From a checkpoint of a small transformer trained on Wikipedia: vocabulary 2048.
Each number is 500 + 50 x the weight over its row's rms, rounded and kept within 0 to 999. Layers, rows and columns count from 0. Numbers have three digits each. The size before them is the row's rms in percent of the matrix's.

# layer 2 attention output (transposed), 256x256, rms 0.622, rows 125-127,253-255, columns 32-63
099:544470503563536540514574632524550539518642471520459516491527544581568496373523527459472479549460
101:634534536501449510535491493520563497551551481510503438482506547503444548558550505545583540517608
092:529486567602543515457496566498585560509496492505457494425586642542503472489527515447491462477472
104:469550506463596464446530343416383478530478504536481457475497437507409540542449478529497515532544
094:474447506458504579407452537552467573492427580481569593529426525459578511439430445466483397474598
100:437415470483453435523488463552437486465517463490583575572553469400531599473437477543484576544579
# layer 2 attention value, 128x256, rms 0.307, rows 126-127, columns 32-63
100:549477516514599498509590490469468481475467493512466520376519515563506504436548525471481541587572
096:437557559487508512507519482531571490509491589468516488419485463542460499511420525487561433504511
# layer 2 MLP gate, 1024x256, rms 0.388, rows 0-134, columns 32-63
100:472485466406575603513410597444462484567452494562483467573440488480512463422447500505489513508515
100:406564526499530482501443498493439485621448422481454444377503379532437574483435472505563573519591
099:487495464488454574556550495406504514527508561498457464503479533406516550517532531472552427573533
100:600534507513460451521491428418519540572465614433610598476525491490473513544587477486505435439547
101:585486598508494436563509475457491502447534505589465493465501529524524476620417539475492531490647
101:504474507521429454552488535460599405566445522545542435463498589448546509484525434524493523550479
101:482436592545495489469504453494509588417544466505444452525457441549558496545592533518496491449460
100:460473465552441415519497569447552488457508547620442516530499423479492531571471494421476449498532
101:477584407494503511540436488489402530521444510552430505474567500462524561481343468525522444449487
100:436491430536542579447471502498424424418456532581490483517539353580507462585499439460519534444471
096:531487485520539490464571600480468629463530537549478500544473493517535451528499440502449495540443
102:459458479481541564589484471533472601445487526478372508575552528472591466523421473520492419458482
100:395516491424557458507469550612402387570436430523454460575473454448492492527507515468468566521504
098:512483519500543529563522473525431492557481501519487463443445565512546542469546496376480478475490
097:540555430507445398487505465453521580504560531475470519554489528477515548458433446441502578431461
098:547441442523466534428470407574558518423471548529504526536495540497446451511380404441500468459434
102:496495473478471549460536557558504457522530509517584536448486486537471483375474442454541465430550
106:542478541498424486443634520543420453547431449535479501625474443530461586388661468483470485578457
098:458487493536500535494458512485566547403453395516500561525489517540541485514511440477438559513501
103:535535435532570521536506500416541498627497453520574544524469602491571512501451456524502578429519
104:518442505512607505446435514588538503481584618497523489465520521541476456591415483465576486538475
102:544500473457503552475483492449529558495496436507457491535378500417452483497509435469587545555504
102:550470480426532579521479406518554437538560539428556395450540569452431525486509549446552487491482
099:549498499506554550505497437451563457476558569496504611458508511553534459555647430496510441498443
097:540544513516453480423488500454531460444498555559486478500531459541527410457491491513528579464519
099:413411535441477480506558479500456462387472417458521569483485499583620402546490465558456543469552
100:416489498565471475495435426485493507449521412502461501485522488418429381463454564542528451430451
094:497523530499460446459431492521487377588447590484585518512557461446564501537511525426517496571535
095:511485430572596463517566484474397488445436472524499529564406516548446478448524502524381502460552
096:439594489442581523535487527492524650525506517528464447514461553425467535478472491521574423521447
099:472496553541516531553428468497497495605536511498500571493571468525540591539413539477561447589464
100:551481375455497498424434433555477463441524502464517533497424551556455451540463493458530481510510
099:439477549479577511475444424415532505510494538491441538482518549492510416558415517516549383492490
102:414472490429458548435478614362461511433467508489430539455502498401606530530550574403540579483539
099:498551545447461438540508469489578599370453582410535512562524435573440571477391434486525533442597
103:458432466574469486456486463442555589497519581484546501455504515530513481452494574544505478537531
099:521459568464537523447477520496560470622496504526493492493520459514464546533564522448571443534541
099:530458453503488557484423499474614530542498550502415436519494560531564555508441522506559526559480
100:510447543494533493371515557480464529547533581501607441522470574438535486545549606500578458549492
102:469536564476547522461499471495423496462552488504558472511446477601505532503617490450569585510593
102:488515382521485461562502462487459522502473559534575465475541488499463422488524455448549434455504
101:399548479529478565386540495407555479517507503546587513417519533490551507521466527363460404511489
102:550492550485421527560538487435430486474522470592545529477395525443605505507568477497549423445499
094:598545527527451529506459483501454621474380526497500496471487535550540469482445559566582459448442
097:464439504458509458493520517503460453576539534486488557558520472469446462525519534494602535539488
104:507451395444513431502513571475543502499445433444503541585445461577498535552528559541490524515404
101:442521547546537534505495431478537489531448581571454512440506402559435430472490531510546470540450
102:449466531535493503542423548571453521593507450404512468490460494529513461471456591523502456528478
101:414604514512515556486500407464420608516569500556448411470475486467587559541527444515486511537559
099:495580465508535474553382533563482550395440549563484561457516583508509489566486458398519468506443
108:453426490545588484578534494664460528519475565592486515594550504393452421499506496436574463496516
103:482404515483428583449490462545535557512417496458563579441415481470493529525523470569541533464559
104:472394416471595512531508519431466479400420445473471523515517444529458529488594456529489533561465
105:463481492443432590493510501473482460411559484433409452408556491485475527536462515454496475553514
100:452432504450457436504481454574454466470491521504528531578487523450399391542464457546542468393495
102:509413481450562554498481450509604464431536463482577475467520480488499494509520551470424515475513
101:556502540494549578614551412497525530481572448498414599453405496506471461515444490432455525525538
101:490568441528456485376511407443589516533458471444375507499572429478434543535581504554565571547467
097:482513586434453455512552531513518480486462507556459474462501441559544437528487506534524372469525
106:535549447584485550512549472530559479537536524437391525485465445457524547462446488509482435495491
099:483527529499448546447563443535544483488563484576520559468550532465526547552473555473485538524516
102:478547467516472488476629511607586502522487544526483515566518485477491478577447593492491543460523
104:460477459473517526535521469488553503473522496427581450455516483582519480398484583447555536351443
105:516521580470437538534442475511442445511438489425492406451464475490470475549531500522538438504557
095:510460387528484529572498499523447508478467517544515473501505420494530538510551530498502464565513
104:544463515503506594493523440484554506496547500516477535522377467444537503519423516532589504497511
097:488622458487474504467492443514490445526462420482434518417459470471454436488504563485489518444521
126:574404436530509453549521475491561473490509482563452500535386480444525582553519473488490421521513
097:517466538453468435507536561595514526549592558507498445476533553530497458548422447487511571443573
101:408489409471471506490428517487512472423407443448486477518601506559571554559459488447432455424536
101:531516440494497534608516540544487457534507538492469447466595492579546513467543444498463523481527
102:550429511501521447440495484458491496516428516537453493495568480503519526503502477554553539469512
104:581460522383454544543551454434498493368441506514445507635536489554436423494482547570483517499582
100:483463470461425483487490539480553509563430516553534455520484495489477477490464460475612481460449
100:383558525573547483509527458448463434448535479529493439470511526508496509617551549586510526446484
098:518535519540417457493555483537559480542571477481502424499374457483568497519528635472571485428566
103:537481527528539572475471352488561488496424525476488488521475452468547385530479497472610492506461
099:501540538523461556556462434520530502547556540533488536457423487480555540553389494528403532435548
098:506562462465607479553444438478515534445516510520494430438497513606510491482491444504537605553473
097:536396514481551537446376533454517508511534549607496447488429463516475502445475501480397493531443
099:476479501475481489504588511505392392579472591461470524487465542485508521542541554575520475439520
094:469538493553668537502468567565472579603612501537484466489617501460495518459504505545450557541495
099:491482523597487494531584494470474529483411488582515477458493463542493490577472491538516426567508
095:452564579591462575456473460549551496517552454526437544448491477482637498559520519554517523451525
100:533532484464553537513427514539449478441453474497486466444487520497555430468575490483556413504497
103:556480509431488496518542556563454521486529525531522519577460470476522391473479461510585576496441
099:438547383483453520490535495535410546615416490516528561440521502449532492485518418553481398467443
104:516551610497568502415547579457575497446533538525597589477515482499450511509689529497511534512608
104:473348511516508481475513441476516453478416430507526424508487537503529455485550450472496506562539
093:481537489437512500511526441506505500523553530500445434677471592446502366523507444528567506555501
098:506515533504509598533517494439464491510469563566579580493520407545514541551523470484529552532496
104:495495453509368381500388517542443464617513457465485504550518601525542526542502538533495480531513
101:502473536510538552584545449445381488519452448502458440556475599376525488561501420559545526455527
096:569560551557525566600548497494521529532527546541539438481430528433449541575484474459456505488532
097:546410565573502513583442531493514539456478504510467404524540470497530510552506449505524578439480
099:543444489496523602438451444505348551491512423559539471510493493478512487489580541465461531419467
097:532469470512474445492518532484421519544473463505521347528465443465471559397480464455559496601504
103:447582441431446525469499432461512447475462457520441444600625498460433405519392476462572468432412
099:522487532534391524396497489512553531500488536409581486446536449498553425624464516490524437445599
098:487577471456591468522447463483536547507473530447486501587548394597459462485534428485500562523530
101:511505494544464514563396470448533541518527514515493533448427486471439555559413510489511468554500
103:398448461481474521531451468395492530383502408506463405395456468501558539509503530543520490401522
106:475454437450417560503409526485606385562553493479460571477542520590574470511406475434530579470492
098:364386438526534531541343479581518523473473545523562457573504452498551467497465401486583453564518
100:509409501524483497496503505541498570625496480491608538450568449463542477401558484501524584533419
097:436541477590511530510497476481450465588580502521449447531565540529518528415545662545496513439463
102:544541375452451518597462450558444446507530511464426408588530511556463487539521511431531547491562
102:473486511564526594450486593481562453509471484468527629475469487527570510485598519467510531546553
097:544514508457510490490612505531500510545403446447605526532517623514509546529509538457527455537549
097:471559558500516459546443456480480432499544571544535529486461469545460515499481399482506443461575
103:542535451504595496501452475479480489489512515468485558348544440462543657506461492565504431525507
105:481500517489454535525524571574524553517495515481525511469517493533466470603494474575450471583527
103:512593526412473486482526492450564531554404495488508570492487429473458495441468514552538490606544
104:464512452475572399421477536539454548509536462534487393496551606443452561558461510501486449427481
100:483472544451448558576454475476492447586484537524472497491469471602514524473543480572494471467516
100:490469522504536545501488504543489548486433594601552480471522534421514446581459505554556552453524
097:412513484431537448507494498503545461541575609453463563482474517515473464453403422499523429503528
099:508570509627561508494501465596447507410498507531516478449587505571537506502464539465518424511510
100:500503491512466531493489541492524413531436584556479450547486524473584495459512492569482515458544
097:448508517483453578462504519637498500490486507465443490467525488475498515497554488530522483495494
100:496490450558497505491476412412538537424488582548435437503432432478464489533401565504509421482485
101:461528453508551515418416475559500508502401494499538401507506499558460420558508532524502519519451
103:559530395566568436487534437513469413467555538477456517513535574422545482426439475466569536445491
104:550510532536482546542442615556453453471554494534560500492549352591487470419501503435470594601453
104:460422508577587485558458492472492467531526554535563404495508496375575518595520496578495479388544
100:429458498545532562455450497517568420523406432493487435475437548493493523629527562457448419467522
104:421549499470458505527502463476495528518505592527497496515433445501581491488416468542497489480548
098:464494592551440493510506448503580443601568506530554514529421454426484583521547460509509508409601
098:452498505549516495495473527524543427594473505486511619529447444545563530498475462586528500463534
101:458446497510527561442589465507530505526372641491560553414547473406508468599495514553490490465490
102:488590489499545500488461500548468431524556542535515597400486463495475503489456422567502524451489
100:533525497515436565445482532547448340491458457479506480482474568576481534539497442505471504498556
114:540432508461497497491487439483585424638522452447463455489553431477498477490576449513563575540579
100:425487440572560481413548518456604566436531547594516514496534506478453517556467485510465494524516
102:587449469531560553496551537503514446518481555522444520425484491546518451395535465488552574496546
# layer 2 MLP up, 1024x256, rms 0.42, rows 0-133, columns 32-63
102:375482537500539576468589508538498431605527458491506506556519557501430548475441481567453433493511
098:522465509562521457634524553521481387503558416526486568468587548420557437493582481571563517465488
096:470349501504559559501583519462489442487536588564544490562379460459557557438608502394454503603429
100:499510492431538530515608465480495537493478487489431483454490493506433529547574508567463532534574
095:529458536456607569546524494492424461467415447470478555413497508519460668443564420473515524421488
101:482415471472468499470519520502451461526583537541528489494416443463526379525446508474507490465614
103:439478517485454543373497561547560579547555475388400479451490559537533533543475522482445499555453
104:492416549431452491471558489435473430450524536577497536448522568448486482534517556457476503508520
102:554537582489564452546515533568535473440433467580478521488457477505537514555514500593542518469593
102:546495530541533479430399596490533436510552468446464514423468493485441530440545498523494520518516
099:430636518406504433466490542481417540562496514465567451509490558587519406546541410550476469570399
100:532383422503496532465549489466572549503570482574593529482550503462420520512544526609519449489504
092:425533479555450505515514578606551506495454497507426443427453550525584466548526471467482491554506
095:396453490567553552472498479478516562477479540628376605528458442460475480438529369467564538456451
100:484416475506425430529537400463537490583550464419549492511490532472487508475423503581493560521472
097:538494521540479546439527493534525544517585496456480469529540461474548439477555499516565472474569
103:401531462560504509482505440531577451458528568498469460483491561386506533506534467656537501446494
105:469467522490425452418571483487498497528464558555555588560433473463450389558448558562530432485476
096:406560567510586502456523397506567461446474499526468470475437493494565624504387536572484518500549
103:497523542649439444410540504469577444475456520532525429508566601579562465584509471501468459463519
101:531486547501490532548512543549405514453515593490486553523478497490474474580429455492508504482426
107:543560538454488444453522505395526507489440534527486412499581550491480395475508499533567501567502
101:462443557461527575481487426574554486530514583423522411385425515480515487515537568543535428503545
097:539464553444495542484468537465506500518431592441411557477536407534464462481503516476501453511531
092:541430475550487577533531502584455509526534463559499506490492612528515559505587522505536503475473
103:478522525440481553507562545555503539500450489497487477427512533489475509607457488444587543459476
104:472493485466566532476550570579465618439519510348335449579445430566567456514529570539474506498407
095:592515413526434545578455429530434433485577491433587551505565427499489479542494536467496529557437
088:603546403547555494528552445421457462424513402475575541489425555497500447554493520506521506420559
097:498485566468521513467438523595498506450503538508569457468462506432564478422622505556510479442458
099:549561465534503525518527529506507481502506526459485513464507496478404465434518473452440588520582
105:465492519406507430528466638585514544543468588442568468515509526440537498510472505498500440519432
100:641504547457446477575474490558537504503413425430567419456484430417487502520585452483468570525553
098:525542489447556574533450433495497513531526547583534496492529562553498563506376472550484480526534
099:391547500563557558447547478441414434572426488492521458549552505556505547453543514564489473487414
104:532444390495547472398531589522481579403572512472456479500484510564606546555516492514539498456410
106:446566574454563495466442435478490373480499486481510424496510540383421461445469507634427528530515
109:584656477438494558527381494519508479477470484578527417529502556419552502492614507508486432557502
100:468461628523463589467546549430442492509492434444462551567492427504536523581517431568453424478562
099:476486538482494561459510442571516508445475553474507589507444558376529549503502428478475500595396
100:492508461549439505457457519417503534522550521607515468487527525471512543466325551502503559541471
102:468538426412511477461508471539437485568435576485477531516495474586508497502451373554420452455526
104:520439530545481553539558578512504469394458466529505441508521532559547511475536477367504368458498
096:520525495496407476588573510543547576589414483505486468553508533504453514532469458422540514510500
100:508413436476512497521423428505524513504520494526468535572502514488431498515478590490563527571436
102:552458419435459411522538544533524396519490401467482523553432441457524612545457511533438461420496
098:568533457543488435439371467497469549532520568493449481518515599445559498476471446552532549428473
105:613535453488460464537458451598472484464447511478503449504453354511418526578478552484603544554514
097:529431585536529566510580518456597488426515441454616492499506528547529508565490514561421510479482
104:542432447357538409522482454591521470547464601511469484482466549510466483534562519592526487488476
103:519534508517423517494504460483527562450539533506552544422478525501477547457519478513506544551530
100:540540570499524481474429510449500543488552496474437542474569362442536455476425526415544534491485
101:564496587472509483577463479473535464570470483547461528526512419504424456506444542576482529494543
101:538484573496393369544467532484543438483463477506468502451484476488454484554503419485556410506555
100:449485506595490499496557442492547610493406488577568483463588550472387430594512524521551484421450
104:494562457490518518482437523619488400480488522492440559428505455507446479583400569369538413548499
104:643477456552489488522579443497448540517515483495445500458443523489515466465512546495543453502419
104:540556475457547586404542487525459570619508423505540523511484521474469505430440468509520535539500
101:473481524607464478468517467540563513474471522496457569479442584516440566469530592581461433475502
101:430498560408573455413533485418447463552577474577549534524506564518491462535382487574569424437445
101:547580474460447502511479360453556507505479433525530456442578447574385488505555503543517569610433
100:451490470602527490476491524448423450490532512527492537442410503515548505475400453527555517477556
101:578489560539529478538533482565606457430438390499453476473526458596483492571490492552536499493476
104:404473481536378492561493561458468525512441457553502487501496492511481472449474459544530517465466
097:494594496502534515430495543441478528488522505477436496388514510531534541552425525592614525481429
099:596478445439660538442513508525542570440549458472518446560541504460440444476510507521508466533522
102:449505557634514456517601463454566421511588427408538555497481434423509505543475500534482473516500
131:574394468615453497503456489474503429448511528603437572509426444465571481510568407499448411556505
106:582555500438495530505494501589506498484611446461458554526551491411516531481417487417492471408585
098:491486527474468536531412500526489515441547541464489435365497546612445461571429453555469502470430
099:438541495484459493580525514504513469411485503503539569496526502530544475552495403614512451473462
108:520487461400570504477484511595635569444481486411437448502567448412475500557472528530503528492612
097:520485515482544417639446538530578511482487497511513494599522494468515448460454497477538426447578
097:506574464564514430529486558542500548414564426477497548487485435422446472475535520394552467415560
099:499525505465480541414503470476552522499511556459419503491416534520418476502534505466520428556485
102:577486477496510527506460512503556542471532507510526516515447572534507500519481576446498395554507
108:474513436477392501449545526595447472507515464442526535529507595459508536527538634497482482438586
099:515456550444502538438512562495480495501469561493486421515481588429539393545441496539521425554505
098:497492541482568444477554469495486490470539479565502523585516592462444516498487558494480475540478
101:574504471473535546545509604521512460545507510499633513560531487518421447426517645533525529501517
100:544452488544553471558527517521545490485520575515530429519458589465487546500551552551554510455466
087:524473464536480424454452513529533453500545454424544496516505546503535541552515541499486517548510
104:520475469568513474502483476494530456474456472519454536567539457420600450553452515479532577569503
101:419478603467489445535448484451541448548502543488537464455508500464486590569560481548572528556427
102:522450526449400504464583503497505509497474543447461587508469476467561518564544533464573648507495
103:472466571514444418543566574574415500437492503514490518460562510436470490476516491511549428501552
097:450528566490477495489560447604582532444557532439538451502605518485450514502450463492473524549474
105:511499594521478462485454553577429446507381510470462569446490453462548516506465536540437497435527
109:506562475419503464578465487580474579453547501518376593481586470516492509446539517519456594445552
092:488462544513520475591466509521549556420504515563515510518442475464571544528476537594631531496599
095:483569541515468643536498408406498500527505481449431450535455420508605527508524531479568426544535
103:505539508479572524484474474412441475502431555459454615600465541526552451421523492558502454438497
090:520507480427606445431470538473600432534482441416446473488409496507422522537552533448535455506421
096:597573512533496494555442590496515556497531573477422600515496555416417502618422509522536475510496
098:574477518478521458508533503442487524476429467503500446446474554455522540451483495493497429460460
098:447409527549468516469558523571586453494455533560523433481470471550459540482503521429504624498463
104:585537380521492498439477484484504524478619407545491489477548489562536471531497562555457462596559
098:529355585430509510501483543431481482571512541416493459511513496535478444451550667477486576545519
098:560533547502446593478479445519613375490496460533556398437542461502481408611507446509491570511486
105:485470401499515560510525530505416488533556537491493514535512436547505579536500461542480494504429
099:501400501545471473533502470503520531496576557540551524510485488507492548530510569497474505520502
100:504502553415528559539429566512532500572476488531571579533547531546477479501584458494458454558531
105:503515458435523485495433432519454475547484537455486544488540503584526532499423512442530508553390
094:388417448510593539550475491576475464539525464586438433540450489457457467482366426603544576475487
100:518561428424500492449425581493595500316425558473460508525455452495476460493544519556554468560501
095:484598511503463501569415472501542534440559533520462459430552540392535495560588492527503530522440
103:585495487527439505478479524562472501495455427490442498518483548578492545503628591527501525471448
106:540550435510546467472469541560482495472427423484509485501557565518422481560465477424543499456459
105:569544508455540495574488436562536574601554499561487392577466430586519482601535435596510485542431
096:509438541463456479484491560425513527526568499544537539574567512561460473567533449532494489425479
109:446482497512427438462549479424422500461515493547461511550527491550530558476496457430451546480512
105:472421430527599413479502517491522505437462486494565440559526461452533531403599640496440497513457
108:554561457493537519498531495495598530625493583439534478454525458483416573426527450425451539506435
100:543514622477469521557493563515553525471510466455544540520520527581504661461528454495571465526587
096:564472489458399448580486468440476372413532546523428468542546510598544397436502589480471459488465
097:468515360508437463530502551472537531394511444566504599511507527492494538427487522446438484446475
090:467440481398520558504414518554579407505535517607540558399495499568481495441463501530528455510460
102:492450561527579494493458435446424526494535474420426530506457496421430466478570623492481513531441
103:447448465535536501490463520536565553628422520515450527434473588507520649460503388490545494486540
103:528529523461522512495533485429486453450403570491484482418576544420469490498455638533592453462560
099:526445437450480465473547402464454529490576522549537550551454459493337540520413501395546531457453
097:499438619522436534556538599465457587500583571419508581470486482533518514497522563505484460548488
097:587466335465436463568458451515557502408534497409459500500435572388498551558589537519560522469474
103:455516574531520501533539566425472487563455478532549449482539379516457493460461500592416503522455
104:508428464601476508430512597514476400464472534481529643473510593481598514477548503544498451512466
096:514448483428577497467520536574552581508479475577422489523397462360493499490480488522530561587455
102:579331445506452500480564524528550577451481456484485483473549529450481498559479531394469520491536
096:425537507517455406452532507508435551484475512527535448472551485485481450509483487458526602518449
112:504366460523544445597539532524496483457457415417472445538430518612395537375449426533460447447481
098:456498552498512477442445553528441529540513472482531442504518450461422516514488520478502494498569
100:546496502486580498570536458502451598560526449443453556497482460570500486505555487504489554624445
094:495506527548475471389427477456461460498552475586401452547465489500475490483541558538492506569507
118:494464554471521490595493442537499550547496465509591450484493448589556548492594510536589471496479
101:529551481522553510439495484459549525521557560592504542499486534555441468568605430491466522527510
# layer 2 MLP down (transposed), 1024x256, rms 0.197, rows 0-133, columns 32-63
102:468565474471385586429533448526678555564513482542459533517474514456457444532444475478537452431501
098:471525471469546534484434551427477541467419499579472503440500497505496521433506455539500442467529
099:554480560465383546474511473502550553490519532521558487493494437535441482636516600530517467529515
101:461499511581505427475447485524519556391481520444529530457388492489455464543556485483476455581555
097:436461499574496463476441475474438539496449616498556483438506468411495548489587521559559542510481
098:415444459417508513494536542478413494580541427572565572470517366498563487489474555527492543491533
099:522524521514543434466502492446544602559448529491463485579489471580511577423447486433477467428527
102:497459572488486475508537472421490529472550482578451571508474435559509502462457517480490508468492
102:463443467528568530512490514487551536435491476501541482644554455527419394429511527511527482497472
102:542468534495469509543488502450527394540443364520533504487444502516487483511474592461451512518510
099:430501520558550554503503568495577512496517536483479560421516538490523460447535550458479496577492
104:450507428448460541514556535406546532432510490494558569455533478529468475559398510502539482535448
094:576640472522516483499474503458487527542598488502515495509404533551450474486611499419473402398502
094:563578526498551459569477410478506501472531508471512569588530436456616484583403623461468465508544
097:497540496504486397525596480439559490523603481459498502513528478400440436475534377481461417534466
098:537474495566427419470528553439477533530551579554467465541509587492512520485455423526453468462513
102:438565543500445580549572383650488525526482475517551555447503530495547596469585440486500524461542
100:582456542487495447438499495466541530496507544519486514503544410547360495572490527362487517583507
103:483484512386437482492532474546566549513510465550503552513460610497536506420524491548483464586553
103:444533598449413517569513499492531440607528419567491456460522556464469526491528570541478544460473
100:583456481461483387531509538568559534443466543386414473453424469559475487502601369467481499472543
107:455489457378486445392509472491554495462525444557571549533440545536472507549496511523518514436542
102:578545520485485448457458491440541532476506565491545473544573547497498446501521441413478478520419
095:558431571520450548528510512532524503512445507497560572445473502554516487413452577579469490510491
098:482420456516456556512524426495474531417467478494552478559517445458451537415494538489486510490473
103:469508483587537528421496548442532539475458517485518427459519548411496516496528552519523504439492
103:504541451483520560570486499514532531482477516566441548373464501500538516405563475454497598575607
094:541572468510598520469518481513485502492424572544482519547532437508532442607496507479467470385474
095:566617531458447468614533558541463466573631520511466524520438522519479548508582636525576486502536
097:528563541428410517440441565571530516475558503480516433477595547510430443478595500518553590491565
097:469567442494493527539474396533545600464558491420499508397450456527536552520534481492523519420530
100:576468577523504471520463529582486531540436618485511467451561576476486554566569448479505510489461
101:477568565531466555479621525557459518470446481471566538504497527476513456438559515540543570458537
103:530446376561503467476396477539539619549461528471515593463522549534509441482559380561495504462471
101:426602553578533408473442484420474415511522479536506572450477467566561583503577513384471547547549
108:552450537452450534461532491509511504545553552469573481535514454375537518581518536514451528562408
105:486506464557528606413459517491498455516454508552517591474529511541454443446536538548427483523498
105:439504517519452538541494517523546578522449598521481526465502476480400452481561518582369475587476
098:535592535438515448578478481453483529550444467523583524466543456522544517517461516557518477447521
101:401500545458426424452551502482418602484593502495555561401443437443595528483500484552469439522472
098:462443498516437489503546368438502594459531474478491499481479484499557502510576505472444452525400
106:521480437383344503521470394563460532551515461515575622460572516475466562546427419577468554489570
105:577565479472447517480384385494502554559493573487487474452506494484476511561479491513583463416504
098:500469465464494497543474521423507548533488555466512501516569529492493508429513549516542528438398
099:558632476503554412462491500373560569423522460506417476575552480471503520504528524479571557470443
098:495493461567448489560553520510491460536540556470483489538525516463435533486553511450464467555355
095:610558541505563505500441449482444659507557504448542450435586502538459509525501414455515570474501
099:526528478481482495565540535559489396494559544454583537492644561478535476513524509453564507478579
099:523455453534571405448481527538483556489422463418502595470421455414540545494528475492567479534540
103:400345513439534366490470512493430431541534495510476597472505455434531577554484424399495497484518
100:474473427446429466502523424536528485455471443541414537507479521531498474497470477524533479502506
106:424488531530574525509572564508515487476451547500452452590481438534548561456334480557502490570445
098:542563476498626471497468498455489569472477536558497503461521535566484509570517427404475504538446
106:489459489439470486461534449491477478507444542517466465472408472430479508530567487469481499554538
102:472502548474530526428616429515512603459682470463433532563533463482469497408571455538436516437431
101:499591518545522447447527446505516435510538545439468521495534516512505496500572437553675534498606
105:490535507426532402424523552481453493464485490406495537434541436569581442526498572487541493501498
100:528553553463532495520450535522512422645476551482428445436503556531546524466448520471437496580553
100:497514495528563497558521431488546496490513460464459480573442440500560491551506550544517461501502
099:486429487582534550593504514555470422511470474523548406476529459506561384657497538532458438553597
104:541512468558475435494510449460485439501511480464530560633439570493555398411477525487515467350451
099:587462545532545445543541585590562478480420504508515502465567471392558513537452500534482472529454
099:418492499550570543499531501503534480525573458520481512614571523476504508437534369512482518481440
102:493478584488489475460536521544545462540553575548537427456460464439495475594439495498426590488497
103:476462565533563492485451541442387487466454503511539451449538524452534467523475526474420466429487
102:498471524416519519415546499526513612466511544434454418506482566504500452538533493458548478422442
100:495438512546542512616432506536523503509498507449531483493451435442476504550500521515555481587474
124:471374480459529442442487506467474529435423494516509538569465473456503509584541496549504436493543
105:484556521569450477543476540490452504468452469520594474459557573534465534531519429507468440447473
102:523476531479395493580420407528560482479552590570538446497477505540454462494465490463571546550500
099:519439539471421372538506515468468486547474500480466537530467539492486455422476490496468488530520
104:507455580581503550407435509479421550522513506514456425638473585499503480444500515435504530478543
101:519509543547513434513453509466491500408482553416571481493479548505524431508524575454483495425568
092:520565455458430504492476491620523520539482516513501456491482499484463485489482446598424563529561
100:476537537440547411594569364412507482499510537441561461565543549488473527484595514560512532502497
099:377590550523502523579522507607449415539416446451524547458469491413475518435503483414551507481484
106:512536510491523589410415475495495580528509490512532424587560498497491536435458536544472501444487
099:479557484437462431495407446446513521534500547448555563534600507441435474560553433417492491549533
101:495532487572377573475480390516468544473425536476519463554530494494544507488566483593497531502538
101:515469419472466511519427494495534449641446452488545487519542446469560439526517463495499530445483
095:538490562541524527449557537560502401491575538579482473532522483503472538482446562636425505445537
085:544488412503450511486436540454540439506571530437478564459564507475523412463512449541456497592426
102:548458526499512542528517501499459505459427473497464509566549509477576536477575500510530468463571
101:423501446491475445519536442541445483467520553481556518569501660354457485459464530476474516523486
106:462499528417491514560513529501502590556483510516536475492436472538480494495554485488475445562486
098:507488434470486473466488527444473499472475543619576480422465449581465474477373459524510592567447
100:470474505445405512422492450502548491573538585516553457494519517470504477546579476418448447463421
099:489442449526477548475501517459527470504593491534498452523502575465500452534453473513532490501492
105:465559493562490520380471441538448452562506492551481469505496542424553504441479484412470477501437
092:447419416493489505483451498458498450479481476493477541477501551535496484510572480529518507468451
094:495479433494390508562518419471608491570569460508428453501500485451469548512464527526437531502541
103:458526395588451523495420554523492621514502479475515507525506487458514498477505488563489522403536
094:472495531506513534472518527460490508541443477369546427521409568512469476537524469550536464468467
098:422524468525482519475488501526512465538487479431520532489483494524482482582442586436525522490561
098:620537472459596555546465482634539472453494512559593488461503538548498513462479415478488519452574
097:607503494522482527462537542484553481441492471483442507433489526533504449450486573524532496502463
104:538429447491458489536468575467582525413531430417546534553493484486531600480623498454517563477569
097:519363465640527504461503467491541578487423470522472469520467510510543557524572554403502487460550
097:553547497535478513516474530490545526516467510472539438537548437607522408601552453538477584548527
102:470507550494605591482550603494562528541468463559501530511451430472516422418583461502511509472417
098:504476460445418505493450477454514472535443521425452602524544454540622538568437546517498507625427
099:448494506509516459547482464453432463543475498426518520429479490518505540516539474528475489484517
103:524446509541372459505496482522445489367504515531474379509544548580492539576605504485478518444553
098:481466497403533570510486492519505535445504490572430550536425522514567415399514436497493466563481
102:516446512469452418446534469509505469409404570495515433497478545502546548507504516497485531416549
099:486471477635506569456582488490422594500543570456549481471480634560508514585488576490387446513536
105:520460475532533487462424530395570450454531486579466539470503517475477590476441423528462514459607
105:536394499505446462493511626527504520528433407608490488422541530399483622558554421583436508423474
105:498434508466502528527598466442415486524538457490538449571542449475510513549467602509524534493485
099:524544557521568505502504488560470426546617496539493472518456592454401607584445393471392464518523
105:454583417460555449465449445426530513471486457513536502505451413502523423514495431412470501471444
098:466579529498539524515590571516422487500510388541582526498522526525581566520434616562520486497557
104:434463433591613528475525442630509469510455540487555473535559521509528499478476558601539565480545
103:495523527421393527538467450515526516541470490471459532565462485523418469410501509411549548606503
097:403469540543508483512350431569509460481527449381427519482481531584492526555474434453467486552503
099:459412484491491514548440450499517541442458520469449508510530502488409453447448499460529462539470
092:509408526469542473509449515405486524535577459485532462442490533546547485555479465566506420547555
103:535503497511519543485569461581540416515438472572479538496431514617439494461457575567445516561424
102:505567624562430456452376503542518549504499521476415531522487561484578518533468493575505525452402
097:534418459509421551431596482554539531579442411533496538438507524529411496463452430532529454458572
098:432499564415471533523515532426492521561412474455464472526558497418483464545459470481524550437398
101:559516552503479465531505463494580582517555529509495491550481529502557477482483508486513448471340
095:429497464437535526561444460524532544531474583528553525550451485485542503522406400535538493433429
100:447461434448489467565498472440527464618517520491474586474507474509449487525621491467469535501442
100:530511514529576492433509434547533551500515523487511485449526366568554461455498495507577537422474
097:513382496579546509568540600466394588471490456490427507518439445425520490509557504459576499471462
105:462557448445534529519460499491499611399477447478510473546456463403497503594406429533442456483508
097:467560482574477494414401517514423591488517509540521567465438589532494515517487560521491543526518
103:533547468546552412520505595525559525533635466503475483591480488569425490492574510537530591460540
098:490457461507580508555474473512505558509446548476366514537492493476386476507492462549514439387446
101:499512493431566525546547525398506380551452454517498571559563476493484519456485494447545496522491
095:517529619508655497525471491543596525477414545489435551441444439580539497504580522475509524535426
107:428470469570473504514423468493395511487556499500408469552504528417532505577703553524412512589517
101:624536483496479503497506416496388541557513496539514449468465622539394489493574527444457454547526